python train.py --n_layer=12 --d_model=256 --n_head=4 --n_kv_head=4 --head_dim=64 --d_mlp=1024 --vocab_size=8192 --activation="squared_relu" --norm="rmsnorm" --norm_place="pre" --norm_eps=1e-06 --positions="rope" --rope_base=1020.0 --rope_fraction=0.5 --qk_norm=true --attn_scale=0.159 --bias="none" --tie_embeddings=false --parallel_block=false --extras=["some layers without attention", "local attention windows", "paired heads", "shifted keys", "gated attention", "exclusive self-attention", "value embeddings", "a smear gate", "an embedding shortcut", "capped logits"] --init="uniform" --init_std_qkv=0.024 --init_std_o=0.0049 --init_std_up=0.024 --init_std_down=0.00245 --optimizer="laprop" --lr=0.00147 --beta1=0.95 --beta2=0.99 --weight_decay=0.078 --lr_head=0.00763 --warmup_steps=264 --schedule="wsd" --decay_fraction=0.877 --decay_shape="linear" --final_lr_fraction=0.0 --batch_tokens=[32768, 65536, 131072] --seq_len=512 --doc_mask=true --train_tokens=525800000 --steps=7659 --dataset="wikipedia_en"
Each number is 128 + 24 x the weight over its row's rms, rounded and kept within 0 to 255. Layers, rows and columns count from 0. The size above them is the row's rms in percent of the matrix's.

# layer 3 attention value, 256x256, rms 0.0938, rows 172-191, columns 0-63
size [123  68  90  73  99 103 101  92  87  96  98  95 100  97  98 106  94  95  80 103]
[[104 151 188 110 140 129  82 124 195 110  90 120 106 103 129 160 155 135 148 167 159 138 159 165 130 172 115 146 123 110 102 158  68 117 124 125 116 107 156 147 125 130 135 136  86 125 144 125 114 116 118 129 150 160 144 139 127  78 144 170 121 158 137 114]
 [138 105 109 144 111 125 102  90  95 153 113  96 129 131 124 126  98 130 137 126 187 158 124 145 118 155 139 118 112 126 133 114 145 103 122 153 146 121 129 104 172 138 136 143 186 153 157 114 163 165 118 137 114 153 153 150 104  88 124 145 115 188  89 131]
 [160 166 165 142 116 116 158  98 150 164  95  69 105 114 107 133 126 139 156 169 161 161 120 125 103 136 150 131 116  98 148  94 105 104  85 159 136 134 148 125  82 129 130 160 133 150 166 138 146  99 141 140 109 153  98  89 118 111 124 114  90 138 134 141]
 [ 98 108 121 112 141 165  92 128 107 116 143 128 121 112 119 142 122 120 128 123 115 109 129 189 115 129 132 129 160 117 130 145 138 115 119 145 120 150 132 133 137 128 118  90 114 119 120 122 165 157 112 135  97 143  96 133 113  86 138 155 159  93 135 124]
 [118 162 118  93 132 152 131 139 174 101 116 125 129 121 123 112 131 131 135 142 109  71 111 116 126 106 117 130 105 145 117 169 128 160 130 120 162 136 155 136  99  95 121 119 109 135 124 123  97  94 115 139 164 116 140 119 118 136 112 115 173 116  77 135]
 [120 137 127  86 131 115 143 127 127 108 130 145 110 144 145 114 115  85 137 122 124 107 110 127  94 116 102 133  80 130 105 106 123 139 110 140 141 128 146 163 147  84 138 120  93 124 113  98 132 128  88  91 139 112 142 113 171 136 131 122 123 112  96 125]
 [116 148 124 127 108 137 115 110 129  90  72 144 123 132 129 161 176 143 135 147 127 150 118 108 120 143  94 127 132  83 129 138 101  98 100 140 124 120 129  85 116 116 130  92 103 117  79 143 110 137 114 124 113 158 132 112 111 142  96 135 148 140 136 154]
 [125 164 111  78 127 149 126  98 183  83 142 132 142 139 167 155 115 128  91 110 106 139 141 129 166 130  96 138 123 124 121 144 114 126 135 102 114 133 142 116 142 138 137 129 153 129 103  86  73 153 127  97 123 161 126 132 135 101 152 169 148  84  89  55]
 [147 110 119 132 180 161 103 159 184 101 143  76 113 115 147 146 126 130 137 164 134 124 128 121 114 128 182 138 118 146 131 138 116 119 111 150 115 119 141 156 131  89 134  99 118 143 147 101 155  90  95 120 118 143 111 108 131 124 159 115 139  70 125 146]
 [131 149  95 131 138 110 174 115 175 119  93 138 165 102 165  96 114 140 119 121 128 141 109 126 109 120 113  93 149 152 140 144  96 151 101  87 182 153 153 139 129 117 164 158 105 140 104 129  99 125  98  94 122 143 163 140 133 117 102  93 121 146  90 105]
 [141  98 124 118 129 132 142 152  96 103 163 107 147  84 123 181 119  99 124 131 157 141 111 140 124 140 128 119  88 125 162 118 106 152 120 176 100 148 147 169 144 106 134 176 106 148 153  74 173  94 148 127 169 123 128 183  80 156 150 101 101 159 138 153]
 [152 121 136 117 151 145 125 127 155 110 155 147 130  94  79 163 101 112 175 108 134 100 119 109 180  87 123 115  88 149 149  88 135 116 145 113 104 137 124 128 144 130 111 135 147 148 102  99 128 147 155 117 181 115 127 137 143 138 130 100 125  87 124 141]
 [125 149 136 132 142  94 160 148 141 121 114 135 120 146 124 128 125 148  90 108 115 180 107 114  99 153 123 136 114 106  98 140  71 123  54 109 157 116 147 130 135 148 141 135 124 124 161  92 103 141 119 127 110 121 115  96 125 100 103 161 122 181 124 111]
 [131 123 143 139 143 158 176  99 174  73 105 157 133 131 133 141  87 130 168 132  36 103 153 117 149 115  69 140 125 103 154 147 132 135 107 131 114 130 128 147 145 125 149 133  94 156 124 132  86  93 145 134 129 120 110 120 148 168  99 110 145  98 188 131]
 [125 131 134 113 156 169  38 134 108 135 122 119 166 120 149 107 145 163 109 115  93 115 145 127 140 111  91 126 171 178 120  92 123 102 167 146 113 118 140 178 163 120 155 166 134 116 123 138 116 158  81 121 152 128 130 145  98 133 140 103  76 139 129 123]
 [152  53 138 166 124 155 126 198  60 110 157 126 155 126 145 133 130  75 148 127 101 123 128 136 146 128 126 153  95 148 126 134 102 125 134 132 139  98 103 114 177 132 172 114 148  86  67 104 127 128  94 151 129 168 119 151  99 129 140  92 152 112 136 141]
 [149 130 119 126 173 154  97 141 141 142 124 151 100  93 151 102 114 122 134 136 119 129 143 136 123 160  87 100 144 112 114 107 132 127 120 165 113 125  83 110 168  92 126 161 107 124 119 150 181 143 100 111 147 151 103 131 115 122 155  71 124  92 151 104]
 [157 137 125 126 119 145 153 122 173 141 133 130 105 138 121 131 163 133 136 170 161  70 133 144 143 168 120 151 136 157 131 113 120 108 152 175  96 154 138 123 117 126 132  92 134  97 100 149 141 131 100  81 117 156 133 158 161 114 157 126 126 135 158  83]
 [106 143  98 125 147 122  76 146 126 158 111 126 133 148 120 114 128 150 137 111 150  91 123 105  92 126 135 125 169 172 107 147  97 126 106 151 140 138 125 128 132 155 154  98 164  95 138  79 143 169 155 122 121 138 124  68 149 115 135 161 143 131  86 111]
 [131 132  96 120 128 128 114 127 142 134 108  92 150 157 136 124 152 132  91 107 127 117  92 126 144 130 104 157 145 153 148  90 143 152 117 144 111 150 134  98  81 170 108 116 146 127 116 119 124 149 172 143 112 118 120 149 161 176 120 101 135 122 141 118]]
# layer 3 attention output (transposed), 256x256, rms 0.0905, rows 172-191, columns 0-63
size [ 83  76  96  74  97 101  97  92  89  97  96  99 101 111  98 103 100  97  84 106]
[[ 93 126 169 121 132 173 107 131 153 107  97 132 129 106 121 107 124 151 137 137 133 128 123  95 119 174 141 178 151 130 128 181 119 135 138 129 151 123  89 123 107 128  67  95 117 126 118 125 117  82  98 114 167 150  93 184 131 125 121 141 142 130 114 150]
 [145 127 124 129 121 117 151 106 124 158 132  81 111 138  95 122  76 113 124 143 183 150  79 130 135 156 132  93 110 129 125 138 140 130 150 156 109 146 148  85 151 149 141 140 177 161 147 124 151 162 161 116 102 153 193 131  97 118 116 151 104 189  91 130]
 [147 139 156 106 138 142 136  99 153 159 117  75 128 114 142  98 129 134 143 130 131 146 112 122 123 163 149 143 140 142 128 125  87  99  61 175 140  94 115 135  67 122 118 149 151 116 164 133 174  97 158 109  87 158 116 139 137 114 120  84 117 136 141 147]
 [112  77 128 154 137 144 137 149 115 126 202 154 113 113 137 153  95 113 112 145 121  78 130 137 152 108 122 158 151 102 116 135 168 109 160 119  88 122 128 103 122 112  88 113 159 148 103 103 120 138 151 151  98 143 115 125 118 137 132 134 191  88 149 117]
 [133 148  94  91 132 139 112 156 147 133  98 131 137 127 124 100 112 124 149 139 149 128 139 127  97  80 168 134 121 140 147 125  97 142 135 110 162 125 171 150  67 110 123  84  88 120 132 123 120 102 139 108 155 103 132 138 117 142 108  92 121 121 101 134]
 [151 162 112 122 151 101 159 146 148 111 133 157 119 140 141  82 116  79 148 165 133 151 134 116  81 115  96 113 125 137  93 155  96 133  87 152 171 130  99 142 100 112 146 127 113 105 148 110 135 136 117  90 151 138 117 120 172 163 113 144 132 117  69 107]
 [109 117 118 114  81 132 100 114 123 126  87 140 103  82 133 150 144 126 133 100 149 158 107 129 127 101 108 131 126 108 136 155 105  76 102 149 146 125  92  98 113 139 130  83 136 129 101 113 140 118 135 160  90 135 153 113 160 177  91 131 154 148 133 193]
 [ 91 156 152  66 144 164  88 111 161 100 164 145 122 138 148 158 118 136 116  87  94 129 128 133 140 113 105 128 128 111 110 124 130 107 135 114 123 138 134 137 145 123 166 124 146 137 148 109 103 143 125 128 145 148 125 130 147 131 136 166 139 106 102  68]
 [132 132 130  99 132 186 117 110 179 139 108  93 116 148 128 110 127 124 117 134 163 152 127 126 120 152 170 142 139 154 131 140  96 147 126 142 142 161 152 113 135 104 119 141 121 120 157 117 140 148 100 150 116 128 112 138 128  79 147 136 167 101 152 130]
 [107 165 142 123 142  96 134 116 188 111 101 135 129 133 141 116 118 130  96 125 122 137 117 111 127  69 133  83 142 146 141 136  97 128  84 117 137 109 103 119 138 108 144 191  83  86 159 132 101 140 115 112 108 132 120 109 134 132 133 145 118 125 122 120]
 [139  92  91 118 140 116 116 127 129 117 119 115 163 136 122 132  95 129 127 151 174 167 135 138  87 136 122  85 121 126 108 120 117 155 119 125 179  95 153 112 136 102  76 155 120 108 181 117 158 117 126 147 157 167 146 155 125 119 135 129 126 146 119 131]
 [144 149 120 113 123 127 110 117 136  87 114 174 140 114 121 120  99  98 132  97 116 132 117  90 124  98 138 101 102 116 160 133 141 164  98  69 109 143 105 123 124 144 111 141 128 161 102 128 143 168 140 125 133 119 118 124 127  72 153 114 104  93 127 146]
 [110 160 146 118 153 103 153 105 138 155 115 118 144 116 115 143 114 122  80  99  99 153 126  85 121 117 149 135 110 114 124 157 101 119 117 129 139  88 134 107 159 127 150 143 146 139 138 104 111 168 127 132 100  90  82 117 115 125 112 150 127 163 144 114]
 [129 114 160 172  96 165 143 107 122  97  97 123  74 134 137 117 126 131 146  76  77  95 133 126 151 117  79 148 164 105 141 163 147  84 127 127  92 150 110 181 124 119 115 159 107 112 101 125  90  44 155 127 134 120 111 143 115 150 163 104 119  94 149 135]
 [151 131 101 109 173 177 105 109 169 155 126 153 152 125 117 118 116 132  91 108 112 109 132 126 143 114  78 150 153 153 132 100 142  97 129 146 135 118 137 131 103 136 140 151 132 119 111  98  95 119 137 133 140 125 104 124 120 150 165 100 116 100 117 101]
 [139  86 105 154 109  98 124 168  86 147 164 138 156 102 129 137  65 133 151 118 148 131 106 163 106 143  83 103  97 142 169 120 123 119 115 112 116 114 103 108 172 172 157 125 126 108 104 104 122 122 135 165 138 173 130 142 105 112 159 138 147 135 113 117]
 [138 111 140 121 216 139  89 158 114 147 156 135 135 130 134 150 108 134 123  91 115 148 136 110 167 127 100 114 170 130 137 104 155 123 113 143 127  90  89 112 144 114 114 152 151 122 117 140 151 141  75 139 109 153 121 151 108  95 164  67 136 107 145 126]
 [159 125 136  95 125 181 147 121 168 117 142 145  80 132 127 116 155 122 138 147 151  98 111 124 133 137  85 135 104 130  94 132 142 107 159 138 116 151 165 120 147 150 135 114 146 121 102 114 145 118 116  81 111 119 115 132 166 116 162 134 119 110 138  99]
 [137 174 108 131 130  86 129 172 154 136 129 129 164 148 123 136 162 119 118 118 151 104 109 122 115 122 117 127  97 126 117 131 102 144  98 138 146 163 145 100 114 111 161 128 167 137 151 115 165 169 126  86 133 124 167  89 152 109 123 152 138 121  99  87]
 [160  99 115 161  77 152 155 124  98  97 117 126 147 141 118 112 129 169 121  89 129 142 117 175 161 140 133 131 128 106 131  86 100 145 150 125 123 157 140  83 129 147 127 144 131 159 113 136 108 129 150 102 151 136 145 131 114 172 130 126 125 139 124 110]]
# layer 3 attention query, 256x256, rms 0.0873, rows 192-196, columns 0-63
size [ 71  73  76  70  77]
[[109 184 137 135 139 139 131 136 118  84 151 150 121 146 147 146  83 129 110 128 134 153 134 189  93 128 118 134 110 157 168 167 112  64 129  85  90 132 100 104 161 116 110 151 114 135 122 149 113 114 100 136 122 136 130 110 127 124 116 106 119 110 125  80]
 [122 145 130 141 142 140 149 152 141 130 156  80  98  98 137 135 122 160 123 104 130  80 140 120  97 127 110 125 171 121 112 125 129 104 158 131 119 107  87 144 107 116 132 134 134 110  93 131 155 156 117 145 108 135 103 182 148 158 130 153 155 116 104 128]
 [100 147 120 119 138 163  89  82 171 153 153  89 127 121 115 144 144 137 120 129 164 132 125 157 147  90 127 133 124 138 127 129 101 149  98 151 142 127 125 135 176 100  91 145 157 150 138 152 127 123 144 125 164 157 153 101 122 112 120 162 110 145 133 131]
 [ 78 144 130 141 137 112 102 148 101 121 138 135 134 132 161 147 142 138 125  77 130 133 121 123 166 190 151 132 105 124 138 120 144 110 161 106  51 129 164 147 117 186 146 126 106 102 170 137 161 123 117 132 120 153 127 143 113 119 137 133 130  98 120 158]
 [141 133 101 137 128 123 100 103 120  97 138 111 119 103 114 148 155 118 146 135 131  79 128 128 106  98 114 124 113 134 132  98 172 117  99 135 146 121  59 114 152 130 132 153 114 144  76 103 125  98 113 142 137 116 137 126 123 154 133 166 137 120 147 116]]
# layer 3 attention key, 256x256, rms 0.0865, rows 192-195, columns 0-63
size [109 104 107 102]
[[146 112 140 135 126 126 123 144 121 152 123 105 118 117 121 132 144 152 124  97 151 106 154 164 120 125 170 157 147 154 134 157 170  83 177 117 144 132 122 111  83 108 182 125 133 137 129 152  84 166 121 158 111  91 143 107  88 105 131 132 152 140  99 104]
 [110  99 158 127 121 137  85 139 138 104 110  98 116 132 134 146 145 129 116 131 119  84 160 116 105 131 148 176 161 169 118 162 136 128 147 156 138 111  97 114 122 104 141  94 125 134 149 157 130 139 159 175 134 126 114 137 102 116 164  90 114 123 102 125]
 [146 149  90 124 102  95 181 143 101 157 142 135 134 136 101 109 111 143  79 132 126 132  99 150 145  93 103  92 140  75  99  98 111 113 135  87 137 154 131 104 130 126 121 147 151 133 125 126 111 150  67 123 147 138 123 102  77 162 126 153  85 151 139 134]
 [148 124 141 159 132 133 138 155 160 148 128 122 171 134 142 114 121 141  98 135 112 138  52 143 118  85 120 125 100 132 176 155 139 142 157 115 151 175 138 134 114 104 131 112 113 132 113 118 148 154 100 121 163 135 124  86 127 139 162  83 113 131 132 123]]